Each number is 128 + 24 x the weight over the matrix's rms, rounded and kept within 0 to 255. Layers, rows and columns count from 0. Numbers have three digits each.

# up: layer 5 MLP up, 1152x320, rms 0.0923, rows 577-676, columns 64-127
# down: layer 5 MLP down (transposed), 1152x320, rms 0.064, rows 577-676, columns 64-127
up577:136133146167186112120134134121091164107117135107139120113088149105156147152172115137135123139144123138153093116117117126120139099194107134100127111139089150163125139073175091085093146131124125
down577:121124089136077103138132166097156100114130147126105139138181093116143100109156131085133126154151124084100148174150168108118099128109090128128154127162141163139113130159086124109121139147103147
up578:132127134122102118117124136115147156127076137147121078125125174113124114100121145092161108171079077177179133129159113147097113175122120126109154116112115099131129175102136102111179116115102082
down578:113125115107133096081197114142135096123130155075143131144134147165121105135133103140129153110159131110101159099127106118181138132057130071094204106121134131168147094138161117119132151115119148
up579:133125129153144102144118095124101126125075094143110130172138120106173124111110080145127107143090115140110124129130097125119116105074126152076127135139151086146137133142134113099124142121129159
down579:164139117130091136134144172127133108110213127143116118142124124119104140121115155169137125116123115143109123155178075128141123140149123131140109137102131114128132113130143122105143127096120097
up580:125132169149120097120111101136139137134087097104089154137143133129086112090098161134135146140109062153159163114128151132111164174118122123150164173160134121109121155179108115109119159089133127
down580:107139106140150123109140175117105111078113126115146116146139157130122109179149146157102135093111112142148109126144124115163120130132116126143148150108143124142145164099157149128105139123151115
up581:110106115157154168115132160129123155105129131081114081155178123151113149104110083149145091169116099162060126142153105181160116104129140133134160079159148070086113131096148118135138079105147147
down581:145101121164076169162125124111160082145152155124108107101146104141180129145178127105131123094158146074135136159140121148161062143161135086105077150103122145164093133104127154130145164120159126
up582:122094156139089153126129201127163121126080136122121157139152121083155121126145136171090108127140157170145128085106116164127129130147158126145164104160121122158055133149148090129161130139143156
down582:115090117167087153103117097138135152070158125113139139123126139154113124132112130124109116120141105126136105170117144148199148104144123102080131136141112158129163126141145123133154105119135116
up583:128107168168149140131088112125114130178134125159125117123141100114117162134158076107103153111127115139147147107129121171137115100137170092145121130120134114199131143138149146149097139091108166
down583:118112109116196147114126174113176101119127110143134136135095123128119093137129110141134114125145120098127088073146127142088119132119122142111160083102172109140128138087117118130150129135152130
up584:144119124131118102131125119147170108077136116140147110121113115127140113135135097150115113121089119131096107153117126148053118104098098117184147123095138152132098114134094102102157116145132116
down584:137103132117132136164165124107108146159115116085132154145141141167186120150111179151118146151134139122140169142097132106148198119134136111132068112139131153120116123153142124120126103095088162
up585:129143124140136147125141132145166177059126154131097129160112137147170119103154128095134127120130179159110135113121126132148138118069153129121095094145139082091140133121137159132175164107172111
down585:158080119134087125164102082111095080132130139150140140139059095160112094116132127186097137149147134103150149159142153102126089144178111119169153159131198197120126095103133137149136113145118137
up586:102114140113121132118129102186113156132146144115072107098114147158170105124135111113060139183162101114145100080112165133131109145133164112107148086084136101189135121076137116120120132153149111
down586:111177112126135118109112101127112127146134063137155118088161127133126144098087130127142126108073160135070154158164111133102131099136150138152085173115118143120148155164127101124126152112111145
up587:109140132164100138116138108091165137128104135157153149114136114133142163127140126101145103142127113128174121159158147161132111158139106143093130180152134119119130117109130143139160158125121105
down587:139151129142131163142123137111116152120104128142139099118114078155165135149094129165134124109088109118173147138126114084151141117161174131143100086083128105119099115104123127132112121133140124
up588:151110134127090062109128111084107128139135152144127097148172147138100091107115143162094128132157168140123099117089131174096106161102086111123107109114149159149105130104129101116100115154116143
down588:165106148103122154108140095138168144165128144119093066093156151152120122164140145117131143126117105138118130136152150065135147114123130120130134085116137132150122120107106178066135134122119119
up589:120125106117129128112170108140170107090115121116131150129144106095149131120160154138111138133065137136133134085128118198126107121141139123177114101093150083065105118122151161152118102116153145
down589:105135121089174112131153119100106122122100119116149133113159149138174131095156114085168109118112169114127135096157123140106147148153142120169108110141148154139112144115100096164132089133147102
up590:138130122138138099113096179165136065162125148150124120129156111081157117137131116113142142177130134121145131114132169155078151122127132127186173151142119088109146117109175140136128119161160162
down590:159143138122156140125137134085162121114135095123119139133135154114115144137146104122106143088141142145098134182166128133122104128161146141091135124116122122147117147155135129144134114134223147
up591:133067128137141128085130127108090114155149153086086131103145142105141097143147080121130123104135131119125107115110094137091112093121148156141086094088095088104126175084140161123131158148142179
down591:125145103104119143130149105100124121132179129167134124125131110135098137133120105188133110105144076109101108099113101090114133134088187160116134154133158166074150138114163105113159139132146153
up592:090130099129129131160142101093132116120085150123100122139084155121105108108107087071108135118083073150134128114113166114153164130121105085120126135142139142156086146121179142130133071114148149
down592:183096144097103150131125098140121127125096131121170145158112121132102125121120144130109088190149124086153151156128118192140127111105157139174121088139089134155109134120163115129162131123141143
up593:127145144133103116152104086179165110118123103132139075092114133170103131142157101156067169151112126133128158114130140130128129088104114121138094090106157123097147130088141174087112124137165185
down593:109102124139128135102160148107101113138123130118130149161121148135109082121088155081156135112116136074122137129151089131109142148147141134154156149127127143159126129143159071146122150118096137
up594:144039145157134097104119154092142128097157120153152117175160150165128132129162113119166117096147126181118154160124137133120091146092137088104113126147150099126159180122131119080101125113125102
down594:134125137123124132176141116131095119139138113146163073115130084120129150117124125152102132104115097137085130143095156117150120117090109088132096130124111155106089115116111102141129100129116098
up595:178088128122140131140119166155150081101136112152143090150134141114072148139093067124127114147173127142122141061122122129090076129144122136138163099115123121106104093139133143140126156135108151
down595:128173136118111145108122094151152166158156126130120113109116166164112150150150143174164098129133158159154121104126134149148108132093115122134111094100110120114089096134136122099151091151176093
up596:126147139127119094131060120179140124105086116122141122128105121107114095101100112091105106140103143106150135128141147102163089121115088124141138157090152097125122152102086132108098155173112124
down596:152117126148109119111148126117079192114138139080153164131137169148133156149125115138066147155115141127132128079141159190138127163114175110099110110148115108098155142170152094074100100092112147
up597:113110109141096140139113130175140107140113136085106160127125116142082108085144140120111136150101160162126118107127114148124132071113148118092133150115112144136134151104165167142129140068103116
down597:135179130141143116139132158118158177108131098103141148146114157158137107132133143111137127133130091129155141096074123058168155136105123111117150080132159093092088148159112146123121139185131135
up598:133081147150120156133142168175148109114091100131110120165136143121061115098103141138113124125176145151141133126165086108122118114106140120129083135117146109136136102105157095122149150119162101
down598:152111108089126118118133147151155155097113151113142095086138116159085096111121088150123090113144087151114127147074137126082108106086118164127160073122133133128132126128108136142115156155162133
up599:134109111104161145145105140107168156106140121116078109131164100127144142095159115117151145103120163134123144183158141149108148179072096105126146168133123127123126110138148103136147080129123128
down599:083120116157143143146108083096123147170168160136131118125123157088131142108112113185134111137104119094132149123096147129138128137143131122114144114150110105167130086111110177126107155119072101
up600:160097140113154102143139152177112096111090144152098122136108172165107167121175175132105121116105096142106171120111104134109137150176124154098124148128110123117138102092087127110131042068103108
down600:101131153167158120152136129152175105165078112168104089151144090165168131133102119119135170115095133143120132109115138119137143164125122127116140101144123063143156105109141132093148115122162132
up601:132111179112135112123121121103146156135097128157116145131141110159107113132140091116144112148148118115139107108114117130140123110132130122138127107111137161129127123157119141117146091130107079
down601:163148113128126159101111135120119124133162129119158135145084125140139121136103097106136135085112107137104078176094187166148154085141162131112102142136095119115165125126153134127143104111130131
up602:131077142111102122109127066158186096121097158146149117101110130114132115134105092120152128119108097109137134120087122128127146108181131133155102107129096106156121143151127139110137121136101110
down602:171150165173151117120070099183133118134115101142102109160196139117129084138102141136134155123138126139129149146095125112122149131117114131136135156140166115104128149094128099104128116129165099
up603:132119173138135168090150158152129072112157136137064080102117145140130150111162137101088131116116132102112090138114141123140105089145157173101129135146127072111107148125159142128120119089155174
down603:104136087177113083135129152136095147106139097103158165141125095132171139136117168146120121115109130128127117121117147160141074123144086109128127139159146113146111169157140125135134102134120085
up604:142109108127133139107121121169127154120112095114150136114159127110138092117091100149162116112139126151147107110131119104127131171121110155138114171123078134132120120120147128112098074131180108
down604:175118154151137109121101129115152132112151111137084138155111114144158148142121165138143136126161109129152101169119102158134148108093145076100137114173127125141138132094152137131137118105119126
up605:116150149154105120145094102133153127154095132143142113142168136138128103137135139144102122112095149115149127102135124143131154100152113128130100147098098126156155169090113143131157118155180121
down605:081153102144127134115135132112087140106148095070117193077127134109115103116117124077107142139087147120098112128124143123145145109106120101110132143113120127116134124121143132127095110133095137
up606:123132145144117131135124144126132133100145159141150138152092118105100144121148128144108140093106127177147077118134129069123102106115116084156119078116121117150100109159100155139092076133118141
down606:148145116102099128101117079138116122078144122120133134123110151175151128117127123135127094144130158134124125124126101144100154148149110113156130155115134156116128108109124096166149157118117176
up607:119121164124157129141153128181137108132076144122137167132135117118136138081095147152104109101098088172136135124119118169107125139126093146110128122096195092179133127175134118124120128116138113
down607:148126121153144114140104136111126114102156085113111105132134146117106121126107088142172128120108130098134103136126106100130096086159132116128117110106080083133137148069146132086117113114126088
up608:111132157142162145117175117090109137089114156133147098167174123067160156081175129122112142133153177146126136126105085091123128168158147144173124138101133128115107125110127096149138101122152133
down608:106152103151070099083134168159146129160120151133132134126155158162125099185127125129147114109129124104138111116143167159161107105115044123105155145139134147136113129155110146147116115146117147
up609:126112136158143150075133147146149076158152134170133098165164128133145086121154089065112129153108150137132106130160102102077114138165165131150125135146089085135146139150140107129100087126146118
down609:152131155109126128159151114106097134134122119149121158101128123113140121123143137154111120128091119169105120109114112159102137111091131091115131127155143132158099109158129109141127137143104131
up610:161134166148165109129126173149087166168112094108090130123159120127130128123162137143091098132115099114118129169113173158152142108124166088126118109118127118118136119085117151109098122120131150
down610:133134126130091137152118127121156118150135093107136115153101160135162172139113083130150155129155143155140143146105103112124139116115125137149135157164111133122123115157108151130185151163140137
up611:163130131168158152142104156142117122122146155140124122113134121157146082118123170110133133116129104123137143159137131137115158117155143147138143135080116094139142127146138111150076103134153133
down611:067085120142170140180170150106087132131140087125125194116098147094123180109108118149130123114109162118116125091117154116081092107100129149088122138135114140110140127108133166128127130163122122
up612:120144114121099080114127163152120120134110103137138138140124160119160117133077090113100106143160138104073118140189115175161140146126124140127166121117122123133151106120134119158102134139078105
down612:142123146147143095147173137144141118116159068131119132101162127118109154112118107123149093128100161154121109113140185083105154127100147127161140167115115166125068088089106169152162115107146118
up613:137061095135123112095137152109134150116147135152172137193142138138126122101142163121148120089129123141139148145144111161131102109121148093154139109130114112114160140100116134093156112146130108
down613:136107138111130168133097149107140138123190122114184116129157062108175095139163134149118171112149127156124151125134160080172164130092150079111123159140124138120102186120116094104149101153135056
up614:165159170137161128121105149159158067145138146110124100115153152122131169106126079111067140135117131137140131158161126122145147120140109173141109133112149148113131093112064145132094151157089164
down614:144114146143113124119094102101124162140105126120133126182113109094145179139133164117127129110168148165086160142166120101149094152100137118154121086163130117094117131143167152097176093131128153
up615:161114138127078124150135158092118152121124157123094130112134116107116106126111120105126154122128095076145117145154116103129138151116108119110147116107151134162130125175145164151098122106179139
down615:114135142151139114125092139098117122106133119074133125142155169137139164138117158152126117098117118164111143123131140104145161147120150138143123155124148142118117130113081118143132128122093121
up616:173115136137101101146161138180147108138120191129087105110129145147112128109117149149066152189102075097116112136079199106121095140153134092162133124132093126166130081087139186110150089130130158
down616:133087111127149119160105129124127106115128136112171146140117129111117152102113155121150138083124136110132182120103081132165160105162140113129120083127153115094147083099140109164116123116139105
up617:193089155107135078143124110116145097105086168151086125139120166114134146089129144108103097150103154144150145131101057129129121122100095145121104138086108125144087105110091152107117132106129146
down617:192169172179124099104127159119140155100116107113127135183156147141098108116158130153164126137156119134106165124115099127171170160110119125058108104110171095115113153142152169073129098134175051
up618:152124138148121137128107138133165137078115139156112077156130136128122130122149147131099166117118129170114168106108110122152151121093096084107162098145137115108108099163150151135141136136148105
down618:127088143099095121113141066107120098126126137103130149103119131134063090151098100098165086142136122134124113116109117138175133102142126153162120137109112111144147109110120141130099113161111178
up619:138127169143149147136130137147131092132132167142136111124133096139117112118115123127115127146091138142114145111114130139165084130151100142120133131114163140136146180129130110141142113135124165
down619:137118128124160163153120072124106123154074106109123168098134130118129160132156123156133086103139154091161124122142155173132151195113154123102101123126083121163138094100150086165156099150076105
up620:145122155180124113127102133180174092177128143101126049168134160095148144126147102108131116145123171126156154129139141123155194150153108104145120179132118111132154141095115150116101116125133159
down620:114143091124180135145129143101075143119156143166120157123107071125131128127091137100110126150112118135129141100163143109108118108141137141140143104128124141149129138120137111133158126105147133
up621:170134157171084097134120154133116165092103171108124124126113126137137153126145121148091099131095125160143138181141140098103087089143168128135115159092139118149145142153080128121145105156108163
down621:101109127157161122149109151074091145140129103131119145127144122121119126136149154120115121094142144105146131099133171115136164138105070083168129090137111152128085122110132132122134111146085123
up622:117117154161163119155177174117105123131081126156086153117077164166172117143153133133117154119131114185168148161067083100159140123126130132093147127154117138101115138095118085131104073079114138
down622:123118111100131097126130139132087132113134112158167160165135161086102140131150087109129140127180101093130113105158142132165164115118142156169144069128116114141127144123087104128167156148155094
up623:149119146160096101119110143123104119117170145112078168117146114103129162116141143169151139155125123157136147122118158098119119139138097132163146158119156152142107122167101121143113134139149118
down623:120143111104102110140116123170097101109099144133146133139104140144098089109115111128105111131112171177142152128101073127108185154107132102117138116102114101081121155130145120155122091097145116
up624:103091122143129133135135164139137140136146202078114158131179134131114140114083097144136147147140125147085160100131123185157137119089128101105118094140131173167118130140107112142126143106145140
down624:167187123129126105140140135153145103142139117115181136132101109126119152125093111121104128116122154109145133140117143126134148125155114168118082116130123087096138140108167128152098096096117144
up625:149151166172119116119138164116134143099129146135126131158174133122120128123114160102114100142124102147154147124153138129154139132148139123111154118135153136133114130114130143106133102153145132
down625:146112105108123126142114122114149108142156102155147175148074113139140148125092105157127135120177127134099133098090111109120132109073118130121110120137116140118118110125127109114128108106157147
up626:186085171143099137122143166170093112148152109116143163114093157106101174122099148073065099122132132076156124159155164123125150113175142087133128160116177117125090115136141135135141088130132152
down626:105130111118186143162155105157151110101101158117114133131145130092128179076108123158140112101126092159109103090151124100135139142133149160106096054153138130066111130123122137122119142099132189
up627:097122139126130153127123095106152099110159126173052123125117158169121162072106152115101124130120129187141089133111132116136177141162145147182135167145143167099135109137105140139121115174117129
down627:144101154084145154129141169134113136147109105118154113150126134112148092163125142165147139077162160120121122081147114170114088087105157170111137130121133132126153125105191132138144110131102099
up628:111127118109148110154101146114125146123114131145138141140086121165093139111145112097090106178143133112151136114107123145135128142134102134194106120122137130165104110092154173111131119124095097
down628:136090112167165111121171176101114114121118065134136126156133156114163102135117134104128123091150139089135106138132140162165101115103100124186153092132114141145118127112074142149145108130124133
up629:118104154143135111133154094115112106113092146096127079113133130119120153087130113145111123142146106101159158133141134135142175156129099129127179126151167146128125119103108149109103105101152096
down629:157137155136091173099133141158085152172147069110121147119153128144152088127125131137117145119122176128114130171141144126104132084093132120135110123099153120111085142139123112135158106190139134
up630:183087104119104150145150154117165119137151143163092110141150103144172119113155124113171143095165101121145142137121098177141146129086118135184150182151152103132139074108145113134081083137169140
down630:140112139077116110141125105082137105123128125174142115094126139165110123122088120112135142109106150153105117097128109155118156158160110125154132152173156143122103160093097122154154084107144183
up631:165153171116078120132103100123136116176141142125109139134152115126162136119098142145168135101114152137126099132124146117108096147124156122123142149118161120151150127123119077113126114121113119
down631:088141104135115138127115118138111151064109132072169081133107139153142117136111138146124119106101118141118125148112122118147118133154110124136078163149109173099138113146176123139122137164109116
up632:193098164141145117144118142128144121150113139152085134126127172104102152125130089121137178155116141120140147119090161119118122116127109124116164156147165120108092130154137136113128073136128151
down632:161148107139157117099167139105141147119153114113186128139137112147152100159130114126136091127169146159139142113157111117169159148101123129099113157139133099134150162108142114119144160124089140
up633:127137133108110101088106139137107133137151125093117135133151126151096134173115110128146168126079104125173119131150130128185151108144136129111097096139157098139131117145152157119127108161131121
down633:154137139163081144113131166127143130086112148122144169133095095106140134117104145129061117108128141129115179149109171130112144169146145115108152091150138129100095115138111115152164123119123154
up634:104125120127135134152164135135159156095154138129138069167130160111113176098101125103082090130147076140118147095161115169127127103157115126091161162138174134150116113117147101060113123133107106
down634:178154152149111134135081151129165182170114120171148156162110125112071051089106133134202139133135104157089121103129170120176103138116176159157116146132138115084143155131123150181108100150109120
up635:132127111141119112121126118111132172114130155139131122127121126109124177114131120143127148102133137163123161129104146101099125157146154108109121141166145145145127122118151164109103097144137142
down635:101155147091097172155107165132134097138121151118124124111112155140119092127135119146179123141102129121125116135154096155120161113114105113112122133127172098143101102098136119103093123160098128
up636:138122146107139164154115138123160109111105130139086169097137122136098110144094160123152139122138096109115112176121161120185149087161156141131149143106137105124078142128126138142145109128143126
down636:146127131136142097150144126161109117118106144136149098133137121126150145128134102108107133116162124166116119092145132142103103155104109145105143117159137139169170094092146125109107161138101140
up637:093079158124159130143107127111136132141093161174114141135131145120127123123164131151139169116146120130176129120099090111163133121147105112101121150149128145114113127067159159133145096144109131
down637:131110111104109162120124141105132094121150080122121131146111166125122151138142107083138132096120103115138129157133163110149139131091105103197150123094132122114122142167068115135159167144136097
up638:162162163127132107138121114117144099090130142168158079145106108091156139111143135129101146136136117110143141107153094110115072103133142105145130075160143094130130142114142125105153141116117130
down638:117119132112128116148137141129116134149143130123088143138156125124113080141128134135137162099066127113115132133127121144126161109118134099122115141094131170107124137105122120117094111120126133
up639:116095116166133147136133141154150104105119152159112074145122160122095112134161110132144105120142116151141137104148092098125192122083140146112133142088122064115103154129141121111137082101126119
down639:155144086087117133086141121111104124131104116127146179133118110119155135097094134110089115140160157135088148150091149148112077150155140100149094118166129130142117127105136155126135119129110159
up640:181076113105097125148145081164104128140086141127107142105150141127139097111141095157141170091152120129131082135108161144124133185167108115154093146116100114121057160113089132106152129159137113
down640:128114111125081133113106157159127131133126121126143104114127127148137120113151164095118118126101123104101093143142122112137133104127081101109198122159125146159127147132116148111145125079162152
up641:135086126129094170145107120147147099151127146114117173115142119111103155125066128091114151139098138100156129140125131153097128149127109116125111157139129086152112125127127134136065132141148171
down641:146121138141177138149120147188117116105167108155127153148113139155122066152170120134129121158123139119105161117105092142148119134104175123131115173139161107122113142108110141113170120095094164
up642:129133146146143101155105099107114105097101119135074100090130157141144111137116160118099099100129129132119157151113110095132132117086110150103133147110135136128104128133168197116074079117156159
down642:114154124108133128121141129129145096131125112095123115128107150086146192088138133116138167119082132076100156121096106129127139088138164081141136112121141173136146117144147102097115124123108132
up643:130135123153160115128091126122160083107145156140127125112129140106088124144129157181154153186064166154151147130100125135108145151077089123146132153102115122128088081106127165116106133125158114
down643:133096130141097135129161159172176141132126157152148144082110168153164081111141081116139094116144125106128127166089099143116162127178152135152119124105123096133114135152131130131134107113160164
up644:152129118107125069130093091157111130151089159139151115118130172177099126125105124132115159132108136150099168115134121115163155137128125142134106127120098132157109116110119114100124107140123133
down644:149154166146122079157176166089133145138133132146112106115144114139197155139156080115121089127192088171169077165109113112110076149164142103166169124116090113147094122139130113110107177193109126
up645:136128132125117126090174142125120091131168122136125203149143128153098132123172158108098165119111152132121112142150100118113130158175145088172079093122123134093180142162135142140141120055172164
down645:146166126115113171120116159149140080133105134129142111106140137125113124111132170097139147088150117101137156091173130082138121125181154139151145124137170123107134125158137112148144112113125136
up646:115142130147178126103137134111124075152144121121134125115181128123128135163104127119135132154077146152112116147084156164125146111124140141127092118098118123159130111145099122131133102132169143
down646:146087131162143155073150120120090135128104144120089116148087168168192140108114130166128192142132127146122097152141146098144156117149111105131152120091129077082087119110104113151168160182165076
up647:181130167127129093133154136133143125126149173062162150149108122128151140112131116135104136148087108116120121142120149110137131160167133106163139126114119139144146152144149114116175096156122124
down647:184124146120186162160100094104138115119133120151130126128175140078091085103143112093134127088102123129155133090136075133134155142112124143106117147112130135114145150134176118169120149121205167
up648:106074124126147144136139157098108167079147191127132123158154140080156118123139119109148168107138127123126153092121139130095117165163162121100096151135184150120143109121140160122120086068104095
down648:127084164164087174103127096110156102131153127131114142158172130122102096133192135160151124108157144168167113168096125096140088148115149101106133138115120124139135142148103085081104132126148081
up649:120120133172130124128123112175105150125124150116096086148106105127177151095135137123122171153127089135138137085074133144103118126154168085127102132166087112114136179102190089132120077130174131
down649:134134110089150117140139122142130119120135131141153144170153082125132136172132146067118111146149127147145103102171094101144161118137107141136136092113155148148103135112105128106132147136114112
up650:156127119074149161089116148169143110150133158136157082107158121142113144150158139110135124119115146148124173153126133136152110138133132159094112190125151148087152110105127115122151156074140117
down650:108117132189143107131139139122122169103097108115148160147091086097135150095159121134124119155117061136127103108128113153125113113119111122131130111169144083169119158149145145076117160145118144
up651:133114111160151127113113158226135109093116125137135123120156124108117101112137175118125137140109116100112170114120117156169108137135158123071127125076130191094147084125142180125076129107132140
down651:109108117125093133106131146096079121162177159141106116139114107149097167099135149145116159161108124121147079089144140146099112091100169117157088109150132104132084145097152106169161136114146104
up652:109141150125127148159149112117125147141120167155115149135078143102109105141122139106146125151122093131149135111131120107099138126122140120085104075162105119099097123159143123102130101102166116
down652:135093102110118113114108127131127136113165098122132124112168113190156165147137120097134116116092143110129158137136149169126118150128138104155135092124123097152120122129134134143144126114122118
up653:143133125158135131149116134141156144126149136115113110133157108158125142088144124128142160121145112151119138133115105133173128134174126092128111140109128117133135116103118166121122178170139121
down653:109123096108126131153130121121122121117114144155114121103082143141085126133118125114122116150137132129091131133158126136114119100099122159130116133100125135107138163088139097134138111092099100
up654:144140120084168155160126134128114132192113126127144147098113128086154112108095092131136098148108131115143111145091156087111127125149120119173191143174148128098141136137095110145165146149077129
down654:122121093132116121146142128134114150108142129126151175117144159139112080154120132107107116119146141166131099163112148113137123145106111124102063138115130119083096106121143141157079119118144134
up655:114107162159056130172110084174141134167091128136092145155126124123109114150075134161097106103136170103149113152085162179142123112088125126135064128098117107137117072120162165143130134138150161
down655:123136140137157125154121117096127127169126116145078126137105116139140098129113105157155144101115084124161089152118136107138137136114120091129125124130118117188177120085133130130135125120141133
up656:165143154115158109130143086120112146117133180147121116148162117166172132132169132143170137138098119127177138104120133137120097152123156093143122100160135140160149109144161112125181134156136132
down656:120096141144139170152081112150128151128123123122088056122129124149092142129128126149147128114156112123141147154104142072146128124170158165146150130097131131126090151083099117158076102122153101
up657:118099139160143089124141129132101076117133118137144111156150146156132155116178133117165109152096149137124138104126113168152110109128110156130140113111119100147150135149151136110105140131104117
down657:123119147178143115168085174122154177149114116126086113132130123168161148168149116150131173125144124102158109113137133097124136102145138102099122112145149108148131142110132136121150130127152145
up658:113102117140105111118150094139127159121143114136112135129139135158135128121151131064139138119122117139139156109060141156106126155137121146107103114138110146107147117093114156113109101123124108
down658:131108157150149131125129107141110143144126151152124123099071097119140107140167124156117152126160149123140109145141136134129159103116168113135137097147133135121153109171136116146148105091112162
up659:138142093169122116146102160192152153127104093133120098119174123129183133088133122155120153113083135145102133151091083116114124128145168090168160169105148117073124136135102156111165105166123085
down659:122139144087133095117138090096118086159135131128070161158112118157134118139132123114153142115165149125148136165177130117102152161141087149093146099147078138111121167149133129136117142120162117
up660:111125130117116100156173144165097116096139135116140085083169139096123128085138148127113131129080155114090162165144126107122117099156154118147126088074123114154123096131119108139158136121147138
down660:138142116115169141120137155094152160159139113140138180124083115146090105105115091107137129163128106143147125106089098125089108105106159158118134130149095113116120151130144146097090094162163126
up661:130105156142140161130125101125145110106126149149158127143125143119130115087129124156129114159126137162073124117147129138112083147148125133161137135125133123143139127136085131146096114169085171
down661:140128098137126115104092141166143114133092123124145127113106137157122168149115153143160128086111142136163147162102179116118151131135131133081140130089131131111130151143145152179134133097133144
up662:129137138147087166139152146168109172141126129102122151106123102067106122093118114126111150137127131158126138168104162130130135100139098140176153098109140134114081101112162158129147105140132138
down662:215143146074146119152100076100179121157093138132105143165118106156136130101103155141136153100176134111126154089115118111130128196102150137143144152164142139103138170141139119154123135117155143
up663:152092120117159117113142167074111119129154165136129153115148125117115123116098102191149171104099098114128126125110121131167152080120118101159131101151090096119104092130151136115084115121091122
down663:120140138147097115175111103162165159130104128133117157156169122118122102124148123093110132174157129148149142146155137152148110122132139143143160152124114146122142149112171111061125120124187167
up664:157061096132120136134135129150138109152153129136117092149172135106114106115155130115147178086137116140083133148180148146081094153113147080160106173161100120150098152154105114123128138109046117
down664:126142143119070121141111078206130140098133150133107190099135132168085140137134123119119126136089125115148126080119146131142114109123129118134112104101120116133101111117129133083092070165138137
up665:173128163141116122125132151121135180095119139129125147137131145164136154129132121118134088165089105127095144122113108142109133136116145126145090129151108123123106150084119174106137147136132149
down665:103093146125154129113163124139152079181149166138104094120144146150142095137142132175129151131158121117137113115112126117167146102143130101146142104115134090129105126121128119121121113127160115
up666:100147120104134126094118100095147125158130136098081166114122128129123150095150151121153150154117168127126120123080121109134122117158099083115123120097114112113131110134106110141132112141125109
down666:122110127165140127145152156120121142146134103147103107139140121147123143116152159127105128136097104114133115144195115108122144119070122178085116118121152119118150110132157130142161144087133129
up667:154143117117144068118110111128152146120105109099153169125132122162076130096132087122111115131108112133097151159094115160117118176121140127133153172132124159125128145146162097103097078146150096
down667:113143112141176146146148176149132172141104111117117138124137116097150147153107147121111143126127138101140104153093147066131095160138113112144138114102101100094091152101115116130093126107143131
up668:122126135141165095104142081127133131127161147143122136100143138147140154127194157090072121111167111138160147086145103079098151137169136128108106150152118119118083134094117143122117147117129135
down668:145130107106114131118104117146125135158115132112130153136120088184123143100091173140151164125124126108129128184085145173137090115095153124131141113116134138132136136137115147119122091119095152
up669:115128105111145103180105095149132105133112171158069101114114114176122166132132143100162143137136133122142129090080100180121088149192112126118140150143132100118135134130122117134159154113101107
down669:132123146112171154103137187144157149091135103096153162107108143122118118137141157114132098170101130097124106190114138065171165095090175145138186134137110127111151149091115079146138151150099158
up670:090126123146119116145135132152163124107150145103151104158112125150141120092102116094120127099154142134134116127096113092111117188169149085132153143131137137141132161158094120116066117146104154
down670:118135139147132156145123129113111132124126132127150144133089107151158117144137117152142112142160115151100132156117108158149134120121138173106092110117136137125110110124123113130120084154129133
up671:105089158128100096102159166119124051121141164162111147172090133139158123137139125124138126131136109151115104106100119145175165169122116120140141122172117145120133150143169092067162075141105157
down671:115133140156129179111111161110116071159152103122174124117122135120114156115129153106172115072080139130115144169147082150138081132115150139131085116135151116126141155089128126161168143137111072
up672:121135140144138120128121146152129157095129143126098074118147133120096128109071132157112075150113111115118142154151144091132122098155119147109133112078105135148111091132156125148165133087144123
down672:125149124114153174092130101145096091107126104112138116107084160160133117071129138147111123114104119137139121153141160133109113082160139104144092118138142117110103129109121139097125132177120185
up673:167141110130118111129101157120151132174132130148098131128117156096117131105123128151115131132100156119110152109147133134106121110156141108148134118127136127141145128118072113147138140132085110
down673:120137131123118109161107125113105151095167124134153101167101087141133136157150110110116139114122104125141140139131113134144127173125145146078121156141150126123151127151162125116128115093137127
up674:158159104114156128129102115120092108138128116143135078125140118100101137096147119155098157096102144139068119152077156146126100137152132124152128139117127132109144119155132162135122101132128156
down674:122126134147116159128120143109155133154114123155124146121138138155125148100140112144153134123144108116178152161179177140129124157130148129107164162109154124132091083124085129140113103142177092
up675:145094121139137095102147154135128098142132165130124122130140121173181099157160142136093124109122145115122132104144118133143145122123142148091121107125127094131123151116147121145131151146143123
down675:120125136091166115135089129128102163117141108121124146108092144101115099127134090136145128165135141165104114129112171128111145154110129143128139196126151118130148116139126152081169138115087129
up676:131163129120099131137148138120122138104115142129119146104180130164094172101138116156130133140128167151076132175136123156132085111149148121167110133111145120112142134152139123126107132078094117
down676:143109119170170122139128139152079109128112108123103131148096105133182095133128198176077128112100131080163112133143146094122138172127177117114141152132123136142131147148132133139129111176165137